config.yaml
parallel_block: true
beta1: 0.9
final_lr_fraction: 0.1
Each number is 128 + 24 x the weight over the matrix's rms, rounded and kept within 0 to 255. Layers, rows and columns count from 0. Numbers have three digits each.

# layer 3 attention value, 288x192, rms 0.0373, rows 106-146, columns 96-191
105120079117110136149134138117098099132113132102123148106148147119113137126133155099129128126121137161122122116106133117124172122129166148136087128125158167134166153140082133097127141129135152129150120129120093128121071150169138122138133156072110129121082147123139092137174144124105104129
108143131133146107129134097110092143091151195180108125156104085138114135083111175144123123103154117156127143153125125158116134133120137157121120122132094109118088137122122105130098136132149130132154107134149084156107105089111135115135130108143161136111116119162107100122116158145121092133
126161110111130141103139099100120137144117157114135119121114130097127155135127076110122109104117182088119138121120127124069144134107165138201099126123113141137105107110168124153092128115108144117113071130105125176147138121088098123112129131111131122172151157119108151148130111114140097154
106108165147145087138143130097112136129110117140146107160126122146097138156119111112114086118119130165102122115115124122142149154117148103102133199130132115137143130103143084120117128143131128122125123174144164125149118173124146125153097111149116142108109105117157126112114108119129138161
171088114118130127131092166149083141114137093145078142158085111145134135116090126111155096160115116120095092134151118109134130112119145109151087125115131114140114114107142113154157129108181115104106105147101070135143130138142125095162096108125126135150100106142137135108158169142122148121
130148125132109160132165069133148103152099124109134136136115168146169100150125128112134139132146114166134119109170143136126144117134113160147159096113141129133104099103094161087160096128188140103137147124122105145142121134071128125130158117163129139114114168142142103106117130084125093107
130147137125113134079138134119135154100163087172120147146154140103083119103148084149120130104128099130122144123154155139134107109115106129086134136125122133078132119140088143116153113147106091175187112111123116133148129097104138141121153111157151132126081161160142163118143071119122086087
109114147099142122149121144141140138115129118117142156126110135125164114164125151123120123134124160097116123117166161081128151138147161172138115117159122157160134135130136148125111143113120150154084125145126141137104151137082144072145128148095124136116137076110141181140111131160083128144
136169061138106096136120128117105159123094145119130118100129139111125136133137161113070151124137096120122118143103131163142138111139128111136153147171136065155167087094118102118144141134077114175184157061111122178123119115174113156125126145120117123141104125128108107102158071094100139125
130131101176129110137142170108154157184116087123107095125135133114121127113123157135119133140119184121098158086151116135141098138138142121107102140094152135126126104088115100165146122147111112092141138110183139126178105113141125128114120139161129108139128107153125100156080146115112188122
133108159161078121134171124154135089117143153155138144137132099169119116137135133117118164128137117094131081111137103092112111164089149086151123145167116127116134178110128126124126145094106133107092128126117126086124108136131123113139163103129116072124100133182089157163078203147122126115
141134136129133140101118130094152139113153160123158125122104130127116112044136134172164079110113116127121118142124122136075144146089156120117194139129122163121106124111107120133116095132091180130179116137144131113159131162097099137140132145137131148122118119152103069100128097132132117145
109140127138106134136121132125128132057130111129154135127120149142145113121120096109112151119091137137107126138167120143138155100132141165141121177120088126140113188141143110142144127095105113134111129155130113145150149112125137114092129103132084099133135146148124105100093102176124119112
127124134111103118119106136108111165140146143140141108104115172161161164139132134141153134111111104166132115122133114146127133097141131105134151135135134156170144104105113115155157150079121135118110108091153156130161170110106100159134149132152105106135133126137116129136148121153109142129
091115159156167132105147113119121098144107106145163108094121156138091147154154211158171178159094104144132149106141140147143140127111138120103086141123120176163141148120135134149106118135110102154138137158126170070116109138144130113158119144135186142142105115110143113155108168098103112163
110126152176155093143142176148120148161128092109154125102130125144111125094148115164170145133118131115118147094118156108127101125138104144127090096155133157115108106175130136110140075105153146139086113141144111130094169133146111156110133133141094071164149140112166147125126128128134135116
150169178135102158090141099145137129102090098152121131117119082120116162094138127095097142118149155115109102155169099143116144071141121168130146089117161136167158126129124190128132143103126124125171150110126132135153082159112137151133154143139142135110157111125122098111142093169153113112
137123149128162128132104136138136128110111046123126119149121081137127154149122134145117118134094140138145123139145083168121117110117108142151148122082115086113118141121111184137127170112124174098153162111137124133106108109083124133091118123126115138102133124100150115112150134146142115127
151136125136159118150135109147059155142117078104141159101124105131114127154122131105109105156125136130129125122097116126128122142139116121125151121133084134138152107096122114095137141187144120120139109147132142101123078137148104144122108108117104124144151125160151159101092143140162132111
121160123072146112128141109103123140097082093146104119149147148141121090151118102135109107146139118123129081126081128135119159130152148129152133123103096134153090113138081122137135113131110086111133119119101099112132170131170128138114102098164114152174163108124139046153147128135146130091
117104093165141111131114133080110161126118151126120140137137144174121143070081143102121114135125159133151150144159142123097089149144140129122126142112119161158131144149109121125127128161101175099096161107150120131117124097115121131132133166204121136094110136148129111145128187132121144135
115086111146122142120158155123141113103135136144131159168145112135131138124121109115114161102126141121124139102116138127136118176122110158131077113129102108149086171120147144188124110125123135131131167096115108121065157127136175133129090098133080132121132148099144106120127126163121134074
072137159081186104123130060158124118152113121103141126124083118140106147082117152104159186134146197131130121141095101153152155147132087129138194090145140130110171161112172134160140114157084174129112120146097117088109165109079118130176137055165068154084130132154121092100144124145116135099
139100123141115174126108175116108075107117125142117139093079111180123171142125110087142141114142136153135128166147147137113105148127173109157089156168136196113101149103168166155097117139120132115153127150135112169142116155109089128089138140105120143112144105109098144149118151157147148080
102133151120162128158129106136125113150091094156166147109127137099142139094111162113069127074185140142121125103150117176099122123140099135126135130136135146077130138131134073144094161139103119143179098147091147204107167137074138102137171146137122105107131134101132113108111098127097119149
168147123129110154112112130089152150131120087108144120096106160140120145142153146117170123124150139175127128135144147105104118137106148177146150112172127166118126089145126141110093134140133156105095091136138161168179146145135137119120115118142093136128136102126069113096093154142145086085
148130082115100129152116126145119097150143114152136156095104150155145104126174114124124140149142157121130080145135087119187105161092169131121097146147097112135121144167126116134123138113157113137141149149182129125151140087141092118133144124131124129164129164134145171130144162096133140174
138125124128156102092117092134158153167087142127093088157100110147078147119137171141140142130130174115125108095124144120135129119125187116142114154136161094121172163137116119132133178122152136126090130103076116150076085138124121154110107121161090130120148145127145098113157158131144173167
137128116119108109124139106111164120152082158095154138120157127141135159110166094122110117081132137129098135136115145100114183118123097137108144150168101108134170173141134131145110143175153111171141156070131134160114120155137080092106131155122104116118138130100154122188142103141123131151
114133140098132122142093103128156102131147114159159132112138126124119104120128119176083158097103133133130135136096129135160117125139162139163088146110113099116109139151109121113132154157123143106095101148162080105107106114120086097145099118174172156156140153175151074074111163091118094111
106131105147118150139125124156105159105096153155139116111135152133144114128138128069083107118105156119089117133126153140150083139099145139131106137108103115155083134144113140162108173095128140136110138124123151134127124147127149100131123094099124165127118125159122121141122093123166112127
122111088150097114128120189153107151111168189125150100081104123087131133147098095100122161141111118151155104154166126112166120163126148143122141134131123164163122109167166118136106178111123119093093107111151119089112125112124151155130123154143124107108126148071129148135114102100088119124
151124090168120177103135168110133149146150063110095100093134095131154124148111143133131147115107126115096106123120133171081122177124162123118112120134141140124157137147129085141121097153118143100169107130103123093117136147157158164116177175131098158141128170168083098110129172158128140132
164079174121111091167124127161096126090141161167147093143135122132117170156112152140127117119097106164116110153120148146124151089150150078113112085075118157109092159090133134087116156144130121090146110124146106130125164130109131125152108133137138132138143134137053124100097106114189144123
113176180143086152107133191170066140121103125151132075107135145131108137141170120131077134104108095105117112132117129155076131158136108195152145119119125123153101158143160112143159127128111176146138116121143195120130170124100176131132137117148104152056086144098133171131162169149113162137
112108104178131104114172136095109151112147148128146136059123105107138160107151135127107115130118124128133164129136133147122128105102109109135137132137116125129148130125103155110139154125117150140176131114125135132123121158080119126098153111131103135206142117116081148141098160098083161152
134103107122150118151126121087086115154104134105149153098171137156144120138146125100105100122125149135117139114106116173178137118141150165111121107147173159152119145128106102159113126142136123147082103137129143127156081119144130175087112123160161139110113136109172139141142123077135158135
101120160175109116144113110095085124172122105088164139117151169134126131114160182118088130060151114122100136108041150124135120122106117159108136129146113096163159149086114088113142141116137139133124133140136118149136130092121106117164110111115100141116124132113129132133095105165168122103
119119176130121129099169179090110083130126098133134108109152138105163127148144142089104107154172082137121106152139187140130109137146115098131126162179103146104136117089113075118097099160086131158110124106118094121126187156106155142116104129100153130160176147095104093136157135147099113143
141100121147113151116104142143107109135134123154125144139116111128109125118106193107125078130145171148097146100133139113135124096171080135143138123138139131096129143122116100122096143148122106126109134115128075115152151089121114095137094114111136085134131187193111198178126107125118124103
110150128147099124155101095145106170163108141132089079118126134125109081132136143151102177138136113108095156102123138155122072153100099112125155121125152182128102100121104121116148126135119139140145148150126133135132119169137154120124125146128172163156116122132116136119133134101133173148
# layer 3 attention output (transposed), 288x192, rms 0.0274, rows 106-145, columns 96-191
125137139141150154102118149122133128110125142085128098143130137127093146103112127137164132150111096099143087121115128110107105110139165118132124100135135129155114163123167128123142159142128131182127166145081111123089100101143102147116138159098153138125099144121116102136116124144136133127
114115148120093149098124120158159116102106096127142093090147138111100203140137127168140110153130103119157109167113160101118141142109151106115125135103107165115078080119104125147170131114140126142144116123091158134135135138155143148093130134153159104135127161127123102130099127118143129126
125107127160138107150112125078113145137122100082141159103078125145148105169140106123109143152139137114134141112099094153169135174103116153126170121149137130118173099129117115139148142131137114092107101104166135147162116170132146159160125146133117128121136080122133098151170106132143117161
103128125122103136125149109137139151126085168134127146110137110131159083130126119147104110100129148136141134144138092163141084157138116146155123170142106131093132108121116139137125113112115112123128130139138097109161149117124164154128122099130125093120143131113111183146121147113105152139
119093093161133140122114169162107096143130143114184109102130154120106148150099151144148160099095154087144112120121094127112098112106192139103129114083124155134120138160146135114131153110118173124132147129133093122094098092177104130113137180105133115117112139119117102108125131110174112162
116138115128140149115123147118141162141139165109123098147131131142102181128111109139127112125105104128129133126120139133136136117115189095097130140181147150112116127130099109161152156149130119176150142120117141133099136084122138149119113101134138159133090083155101128148133136149153142147
162168098098085121155137101096093123106129147143103138137120109185180130117153120143113094134158157112127129149114091125169124148156109114151098134134140101130180148121107114136087106122096138161141116109189139076118114129092149121100109129124131138156124126143116142154131118107137172160
128140101166142125121168140106085147146138133124158122140119160138145181162118135137098168128066079146096142111116116107161091069118146161140125113109096133125106152095105155113146156133116140096123111150136115102089118172167090167105146154099086154153108123148125129111105132117122118117
093102135118153133171075143114130114152170130062087102115115139124138131127113132129117101171113124152117156128108110131124138133148138144133089134123149130125149125138095093137095140132163148117136081088122159137135150163132123145158177135109154146159109146151102098118128087127145113124
130107125132136144137092104170147136146119124098136123108105118122101079131107138127153142137154142085134110144127151135122186110159155111161146034125146134143137126162161127088123102139125091166146159172107116176136115124084140106098131151112150144117101126138152102115153082136133118132
118159127127123122101119143131135087133087148156144108156112130139126130084123135128158101132131129115142133141120122135116133124128141155088111113121087126147108110147125141124130099156111108155129172139141111120108089139155142103131122124111116146078126143097156095135146113130125133110
098131117126088105177116122131147093139167134073139135108125137152142106077149134101134124146146154111155150128116090131163096179113149144122090124135181109112157113145155128154136137131126151151091128082151131150122135137147137143135128082123206107142117151129130107119140086148117112136
118115136151103079109131107123112127165124143116154127105108106121144086182075176147108131151089193101118126112139137109151105138159139150163152103110076146121112104156160159128118130129125124139117136147144106118136104143129115131147137153089112151126121124111121113106164118119145099119
105123146115110097199136090148115118177140097073181147094083123118134094113108145150126140158154179099102158116123122141157115148131149105128135079109112103162143163166191126130087132145130120165106139146132136145099118114167096129148097120104159131161104142099138086129150124118153112135
153119142106113155119111122140147158111124114126122102145118130131148112123119135098150131119114108115091115148128144095147130101179142108163137096127132121157116146138137138087132131150122106179145158147093125137110109109119105130115119154119099149124108142145118136146119147160121139104
135143126103116144139109114145133167117138140166078109174126141125139091164103169088098140152162126112096162093145144115132153102152121119163155090128133124124098159107126128089143104160129081141137125130141110158159112103102147104084121153117094139110132116164131138161116144122098131145
140124138123131143105166137142133091129144157126142098112160121124118136117097144147167111105109145114129097125105139124108112095135139100084142106096105148143116119127161093113113147113137112143126165140107075144129110100155118112131135128117134138121122182130120076098139117101146108132
127140142114155140117116142115120135147122154161127124110125122121110119123139115151132120093152136144137151145127125162113150147116113149117161139160154141085124104152104135152146108100137107100106118097118117151151138135104162132177124101148124093123135109152125139163126129137136138143
119118135113128117104102161101127103121142142125105146152102156139091126149175115120140141102142114132102139126158118162066151119098128120116097138140163130085096102117108152120172095160132118095151097158169106130137116121104158128112118154144121103104129095136121148126106104127130154142
128118132155095122108112144148111121148135131137149109130128116144081124119088143093105117100135143116144126141168144126106155112137166108136147157135106156090094094169129149150109101141117101151137157143127134144152116103125156105101104118135106122109127127133140144152119116125138122124
129093186102110162086093118155179101117096134167109124100106138091107113153114147162149131143181148123130115139156149149076147131131121097130134117152137147091092098160166146157150141093151088134135135122075133141147139111088143113157126123138168111113140112138143139113147155153153129127
148162091131125109074130170114106098099105141172082089145143133134151170124144150116133140108090081141127102128126137094080149076112120145144120135107134157105087116112085139103169104123124153069159137150122122084138125114108133108117181161116090155082161150155134151124106145135121138105
100120079148116136133132173058134123092135125159115122096145102129098093144165141113144132115117109127173111125118112106089132110157173103129066157098134105091095145111112180087121126148131106085160130115120109134114161126140149113104143113127174089152126062169128084157133110126135123128
099127143111113094173121091164117146145208178077144094146168117147168148095115152125122131118132110151102142096103157093111153121113142124120068129131091160106221114152102143154095139135170170113126140106084141113135150104139093116194108137136130148115070125167124090095104136148124108106
120146098138153112131139182090124108123126133144108094158119114091110107144133133125124120190094136124150102138083159140115134100095176133118146136092144173151135135122144128086138091140144145118141128093131159099128124119157146142107137104098172135140124119194158127136161141122139124113
113158125124106125135156104121118129132129107127121093164162109154108105161101091145118135080156085113101128122145157112134128099124082099154139124127124129146132170120126111145143141107114139141115168135138124117145122094118143141123125144153128099136113137131133207149132138131112175154
106114132131141093131127176142171142149092155130183147103128083153142113146087159106144078172121147128143132158114114145107105121128194143154119106130159153137117110116136125084115115147145129132102123126137164131117114164128139110105137107141119128092116100135107048113114114153147096115
130091140144149150138118151134161109136176153133147185153143143110200111147146106115108123159106152137174100120128106128142151128109139139105185087151127130150086110076133140094094123141146132116137128126158150105115177162176167096130131144095169194111132082110114118150159154097110154094
159101127123145131163112187151119098117132120112150142091107094127163153125161129096108123165098153106158104143086153198138145115164175183111123105113171100123099071118135095099109128151123093074127147171120119143163118130152146115157126126148125144134110142148113085124118112103129090164
142104138136105129115114165151145094136131128147157133086082144167147151134134151120140133151094116117162112143117115147144162119150177136130116118109134135132112145085117116084126127108112123139169137108131139180110128160154142103142147128139138129135102121096118112119117082159128087140
139120163129154156107120146122108147146123141140121127110084135138140111152140124169137131129115118133107097120136119114169151118130093141159161174156125148125152155117144163139144098123110152137149105156097115102093141101121112104151141157123118114137133160120135153101148140128110129082
126102137159113133090138139100124129140112104148095143105145154124106146108156109141112133150123137121126106099092140143119136140131133142145151102119153081152140134131164136138168138154117083126179144107109124149110109139120132131176166146116112146129156114110139089117133142169106129142
134130140130193092134155130094129134131123139150100162138114136073098119126134094110099137123143132152146162087171149114139112115112078165104183128130134125106100145149154183140130114123142082118163136133092149125151155120083079095193128137155114145105117162101128176144148126113095132129
109175110138091108129104122147135137137149126125136190056171136125115134104117150111132106167128161108163148132106092124141097127154109133112123111114137131142143095117131107152151119117122150122136137114158146130148117101140110120066134115123124128144107153125118087098121139121095118109
124111112124135155109084129153106147162140134153144123157131150109124101149138151131151150121176143126116116118141121131173116131138125083144177146179118113119095153120124159120065165131058126132127147124167131104110135172077122145114098114143129105119116137140162102122107099093136130088
114135080164124154126105156102129125119134128129164135129151133127142119129140114078153158162097097106186097158102146149110127115132145160087133108111114134097097107122200128125122111119144118120101125141129138144128133130127124075130123123144151131071139165139123116065150102168139152137
158113154113122127127106147122082151143139148163120128168064123112158174125146143160151176075141109147109133115123158142141165122104122147164140113128137109121161135117114121115164122127135135086122123097108135133079125119130150139119088153085086119154098127118148146099137180176136134139
166123140116115108104118139134104174132144130117103105095107112100099108150143135125116121140157135112095104140155118102188120114108086111138161157101157141139114140128181145154123114112135127144135145136152144129121149104129153107107134139139104099138140126148147177138153130091097131128
130164123127099136109125145127145135097129154152147108093103124127158158089186156117168125148071131106130135124109160168132149087145171157082143117107078100176117121150179164113140109101147087112149140124106103171128105111120142184111112078148143112121099135110115104094144102143147088133
129097177128151115121098123112100100130081142113175109120090136140137135097155134142122127135146095098167117128100156174108090161132135121147108123110119116144111149121156120096162096123118128127148147109148137156140113117133155157127105100106111110104123119131142091121091146164117119148
# layer 3 attention query, 288x192, rms 0.0452, rows 128-159, columns 96-191
099157106115206165181116128160100164168120154111134120057188132121135188091163130142136084099172110159133162090070155167109161113127112123119134059168198154113161097146097120134103087107159158108150160133100116127112135099059129152144142143120129191134112153130164143074131128119114154132
152143124107118099091155168090093114103107122104140107168140131099094127116119123132132127148124113109111138158119137168124109108140149131151077124163175127112140113143109131089116123152110154126094115143126117095131154168124121136120117134113135147136146100145135125160128139117152145091
136104141118134118135130148121098112110111156100100157129120149121115084120130106167100123190108102110101093157105088115121112128110108098129096131137130098119130157187117137116150148108113082092158139157145131112153136163101102132145091169140137129114167133122135127163137125163134131124
165138221113113155091092160125116119125138144150097158177091119145126097106093155125127136130109139096105089123162129106104139123085098126082137168105086108156091130093149162090176186186120120152114122139135085145187072143175133123153146142137136125130155075122097121125085159167139102186
126127080119158120124135157197145120150127141107152106093158121083153157099148113142145092153143093146166157133105143122121123139122113138167121160165130129116169117147099125121136093123174144109135165141098119143110132157121116142113151119110123177163105155164155099130136122125122121111
158107153102099121114123129087109117121157142134113156136091117151151116138122119118107103090142116104104058175147132110108129133162143124147087173115121140115104164186126121104123165133108117122117114124164138136129130146163127107123105150147130112084151103104137100172132126135168113121
079151115147124166143144138146153129134119132124129117111166122145121123143121133100137148113112126165158148107138183109071146123156109099093135098103159141141080150093140136166137105092126146108127132118114131166136138121121104122142098086135151118136111166111132128083119163107102139148
174118117100143143175108107160147128155146143110162106085150148111138132097148145133129145125145123158163159118115141163118142114127086150115127102147134138122108113138114124133133130125160148110117143142114142154153122087067112114150129134047141117159093153094140127086141128113077131113
098117062085148107140107130143093133168111134135138049104189112123141131144118116138147078118144128145189171098114157086139133170159089134107101126116171158163131092072133113159110116117122157128125157141107143154124125097083145109145122113086100140149097164152139176079137157151151091129
147154103148144112104104123107131113150135141142148129078145126141189146158112145117099091168166153129151150161111129165147113115095096126141109120132155138149178089131142116132123135090142142112155121139113154107086122110100090141128137120122139139126126134162152144106147143125124150134
137135140117078120074164140111149113076114108121103159177099123152110097142127122111169117135113095111152112127150116129116120146146149131134123144087137116073086150120133144116131177134110152113096099112125130145202093184213128120114170110157132105139150094111110124183143124173152088127
113167119143144095152078136133097148140149147101160123113181139144123149170142149139122109175087184100125148143098121127115120149141092116126097161128111156170108141096162122126161126107119159168131139190111144114108144142127101126144091091125123069144108119137121166099147153131149171133
134080085112160119111143167151126129169151154108144134092178138117146127163131155091096120118112143149146111131078131125142159103091078103096151106154119123180134130137141137138126088128138095151106156173111154159137115116109137125114096106113156155142092179128131163083146170164095120140
142157118130143118161127140160131130178098140115107118126163130100123142133119103167119106120142161103162145100099141182146136144114096161160138117147144140154186098122168115145125108129167124081124145129125154133110151142094091112153090064113121120177100133137147149124179101142118127084
125137162132105155093162123076139163103087125140136148148125092126093094128113115150192127126110094104118106158143118103073098133122155132144137154143130092119092148141153162148118178144106122083156141142134093146159113146150132122116130134148110117084110090100117095147068158125183092119
106149093102172147160156135146109145187146118125131108070182171112122152138137122121111101117126119129131148079115126121167151146133152136155134130170164130142133153103143128167113109133148132122103117141110130129101132139097134118123132112114140139170107120138135126106149162109081121119
162157127139113149153117163165140125135102158107144136125137140082118095161154117150114092110152061152142117150106127154078094081093127118166119081109136201104175155117168134137089149165090144163128141145212146135134085147125107132156119097090168108163160098153166145150124123156165099130
158088143155124127099160140143120146104135126124145173179104100116134127093131112093113130154120129146097152112200127111133098140118138155099168124139134146106128103171073141125119145113134144074152114094144106102151094118127137103141137138145102089112131128089095165172124091127127109133
154117167103134147118160120112068143090120132145153143141104156157107114113116130161093100089159094112150086136118103142142101143138155116197137143132083092077093127154163117099109162169105085136117146139165133089126101150131121113138107159095108097079160061113137089146110130110166120103
142150136117147127096117129148121182139156157165105157119152139128100125108125140158103135137086143096098096138090145132138107106136121116160110145119099127127091109105143126126124091116155125118137076167107165093124092116128106174116124181145171081099139111153112141147137123144155145122
109124159136145075165097134150134135180092115136176158100150107135112087124150131124103145133116132101136087139063145125128086125130106138168165127139159166119167100129141111095126095166123142129157140119076157127114142115111135115142111093147102134132105126133146120106157138154174096110
146150157110077175112097131139143118118151155129128128148133160085089136120138145102163121134193134162128162151124090118105126093080102120109138146071135111095090150139147108114158158121125128116158099118162145130143152141110097149146131116143139098161143083133167137139117120124128154144
175107118127127138158124103172140096125159125171120061173126157134126172078130106128142147141106108124126078110154146094146138144110106097113122095114121158151121146141134117124106091123113143147160123161111131124122129120126143157098132150112160148133116116123132127130092144088139116138
128170127157167120109141114124136126133156172095113125136147176137124087130174134164125160154103142116145142111103107117093137091110100126122166133172118073134076147112104103084097118153121147134091111134116119109086128116123098132177181164125172174086123124119082115132154121136126147163
142101169165104143116115112134102150088102116146140104140098150127116156149103106108135159128071127136116096152152144119121179149079126131127105150145085107170135167161120108089066118075164127114152120127147127163137120119194135140128104101129137158117082133170143116093102138158120169156
100120127082114150135097135116131124151130153103155115067100135133174132099142113144080116100129130140122147113109143092126152118132117140123120143114088147144114105091126121175150108146117176162139151125141119109143175148067116127097084125069131152123095155102141136125162097102116119134
153194112126148128111144119123088081153133131152135099132131116134133137122108119109146136159086115169104146130154165102127113189137189074115156142134147138128128159166150107140118126146147133121136145172139096169135093151120113128128120112147139146159142115106101106118099087150079095130
151157146088135145132135126148139127094119107110134135150165155127139079124123092123164161128153078127170165127172115118128159149121105176157156102127117116130088121138160094130135166147080145097127132100148136109113120199150146154154175148132107156168162143105129140138125117135100115084
127103148128139125139112168122129105120106090150127134154152067090101106113133138152129107101176132151119130107153114128084115141128111140133161093105095150120153140129119090150102165145130114112135105159152129168154132117144112110075139121126124080124155170112124123143148117110124107156
117137115103101154131100128169112122125124149098085102143106143133127136112118125099141150099126158130146152120151105153100153102117109163139176128137166137136155169136151112149133097112154141149144105072153122168124165147081127124146104120120137090143165149117126106141151148143136147112
162128100108129134105133086150133160114150156152108150162143147066151138130164141133148133126160147134128135135127130131138131096127164119117120086162128137111097145113149112093137129133140157158128119115092122092129122110149108115154119111135110138110130128097107133116160140144093132138
121111097139129151110188137134110131152100149144130135145109129096151131148131176092122097097135163140132130166140102161146089121126115121107085164140103152108152155130146099148121139124121121188066101128152136133113157114144118131117095182119093156117137121093151142134138126126128117154
# layer 3 attention key, 288x192, rms 0.0448, rows 128-159, columns 96-191
089136111130139227143128146159116106146084152101120106158111181164139140092132120120143104116088067155153111106151133094094147158112128175081154104141136152157152116132126094151122151124136098123172081149064129175143126056156128157109113132061212151169116103165135133081109194201090083075
116153143096124156128115136159128144159117160120102120140071160134140174100128145137120111163121108115122153103108143128094169104103136144124137175136099142155181157111141094167125120113151138113178149131167115154150126116143100131141172106107125127122090155145108149112135136138117119109
141133084112116118150171150124129094156136117122092143121151133110111146121131135104127156108177127134169077117141136129149081136113149104125150172142111119095125118160152133132079115156161127130149113083132129124144112193143110146129140104154104115112167149111103138123109078143143156136
143094121149167146131124097100126088110155112168114138137176089173089138151107133091091166163115143101134172206127084117140101131165125126146109124084123097080088158144104141080151121166099149144089158109113176092130151177093138116162126131144078101114148192079165129140135117114093183136
173152116153159114120128170136127127114113157130133116156115143079110101090126163132182090115114116132119145147103133103141188130106091125080122118115156132096198155121173137160137095100150162129148107139114111181138145096123081117102140080123147135136121118139132099101128154114160136120
083108123157127105152137107078133110143151050170107108157131082164115120139175178133122122128117115192110121125141154104154114120101140115156139130094094108084102137174101123154115110114123121125090105111147144099117127153168159144172108157198054121123146156121155140188122103134128185170
081150113132141172155122120140118098156122177144127096118119161156141146126120108124123152119083095116153185142114126132118134115133124155123112075195146177150149101101081074125154087123126134093142104103161105137166131101150093098091139120120166134157113136152119139065126136144115067145
122119080153164154132130135128144147143128139144106100146133166101125125114093105151126094137138117132134146144096126160109155130118135116139117130141187145141163115102149121143103112110163122123155113149138119121126086112149118128093158089120151130154100135147098080137100184149133108107
151173141115134153163104176163113094100174188111148128141123171122183128089071109133124109119097132130120152110095141127113148111183101205104151095135199155139131097118108091169107087094145135139117136108145065165148152060089099142120127100095152124187094129121139158103114188159126103119
140141093089113117076128129116157152143132150098109147176129144128131124107119150139166101123136161129113151138132154146118135110107115121156127154133136128114134103156138110152093108138133120096125106092160147102156119085125130122157148141124155135161144126117114152099112164156126111116
141096144138121113130149144106104117101175118143114168112156110163099144140164114105122181166128107123142126119121087128101105104178174119130115152148106100100062132149129173084179112147111168122083148127112103100122089172129163099132158164109109135069126154100123192139132076142116149158
156211132097121150140135151152103106127158162118155089137105105068215149143147100139124120126114154135134152131107137123155135125106125170148139098149108151142129142116127113133106123151146163147136130136134107144133133095156116119157118129110165132130101113160128126066114130122154097146
174172127142096133145132134127105106138166133107128083149105122133149142106087123111107088113125130157097147087102138132094145163131102143100152090143130146133196155130143111192119138146162133118156159131145118130132128100123117148117157086114124157116136069194102130070080160160117153124
173108138099126106140153149134143097165137135113157128126172172067131113133141183129149106126143148141120172152122155146116158147074126107101141121147131146166112078091128128155083143193151117120147104116128115172162145071162148112139132096097152114165097102155187137108118174069112110106
102130151123131123147091119126100120118122103149081155123122134157076125133127091112127160121148093111117103140156107092108123142150109141132110115119129126138099153152134122134130110100100134137135131140089129117116148179139179129132138133151134119091139109062135145120156117149168153137
175150119129097136136142115132117141124149172120118099122086177145154155133088074134115121111118143125115145120106161140060152138109136149103143102165156139161162073092095107172152138081164102091160136175136073121101134104151089115126139113128156129147117106152129158054101166128122104106
133098111145126113141108123142139112150141152167097096120100128092103131099124140121167111098137104134157139133134124152127146127108090111127124114123110156123129161138136125170124143171121109165111137139131141150149127125138097144130146111120150107208111166147146101142128128121147155123
105133092132131131106110155112139142083171109096146153110116124160124105136193074078136177161120129115127136091145104071172067138130156186115170130149113091115102148093070172083146100089141176131124123133114111117048136132129163084125094131081091128097140143138108141122174111111143158145
087098110122103147136129133087133153128109106132104079140154134137119105141137159133099145121147142155129099145135146151145121127107119103160110157112136095110113121129121107073136171141127122143109152125152130115142125134115124118146147152107101097124154090126132145189134116136094129117
103119086167132198128117137103148140104149146076138132055067089143170124193138093220113157139127122083150141126128101108152130117145084136125160075136100126133160132069077123132140113085126173122182118115099121171080114071153101118083108135116112155147094115160107166111151125123119151121
131143115130128139132110155164084149160093138171161146134138116093179144107112155158110141117140116119181103175146140137102078129103120122106129133085130117168147126100131131143108133116155080124167177176128148125135090101123105182132103146117106154146120086147167089125111187110143125098
065134168137131134140120162119114116116139163108133155095095146116130118088163099204114121182151109147091176160112111152109111125146132170109080105121137122129071133163140095128148164161150113115100117128166158139120084147164135121143119149124128100134109098119151134139167114146123122103
091101084126115104110159120141084093108103156179161122122124136164083161138116073116121129113118114160133081133136125145142155114185099133129121089145108141141160171129115141128117096144129159100145152134120094153118164110122128131100097115139138128144180133179106171135113133151163118113
178133153113132126158154093119139144141108119120081128172139116157138162117139108147134143146079076110171140141107140165128100146144098083135140123053104136161138128126101125098133106087125127123122153120168109112064136131118108103098163095135137121164148153143112101094111136168072124124
154125147104163156146145102097128118060112152140106134163124109131142189161156093103116093113101115124142058115109103124099090145102155138142125155125124148072113155164112150082128097106126130124136143178139110120140083143153155113177107112134125176117129166115152105185155110101124113174
162176127136132141146162132146111122174138141177130112150136163093135166105128156102172089117095148144101108132113166087133114109109135126093099150145184097178179085095117116174116108131165087144126079101097107160176118089124136117132138104123127137123087088134138120106088129128122121148
157121148114098133191111116156163098127163111116125153189112101129079133132068137095132167125126136154134108160100134093136124152107104122159150135121131171128146144187182132128152122085124117112140154113105146110142120148109110118181125119106133108154133156144149155097133113157116137106
096106128133121122126134143150142143131119167103109116100149134198122107142147125124095147152147083168157167142155114146117158170167107129126172103161173104098047105087117126120152159097098137139086160103122136124102114146151151157147111120124134095163123142113087143129115169157138136139
087108138117137140122112143118120104150151126105117112141155159161097109136134127156115196149108133163122191145122142124112131132141130127101093118140113151122098141132178120153105131144139152148119106119125129139140112112132119146102121157121122126204140147112147127144088124137154125135
099150110159112102113134154160113115115096162152161100118130157133154099092115100111133132171124119159142174175141143117113148083144163108090108126149122113156096145115111185148134104139118126134114162147130127145155111110160158092138130133178136131161103145152152139134147162122134110144
127097142137114162196128133111121107120094172133147120155172154141156165118145135101107087115126145129132166161124152134080159089090132133117104121095126150130140139167131153119120154156144108124121109141116154125114093129120111131140174120107130098129103095141140139131135106115102121123
075130146111138129121121164163126171167139145128138161097136154118119137124153147148164167140156126113097113117143150118071135089093129114114157118122120160159149144132110145163101179177111179149110153057153165113136143119154135155132093141143139118119134111126075151115125127103128136133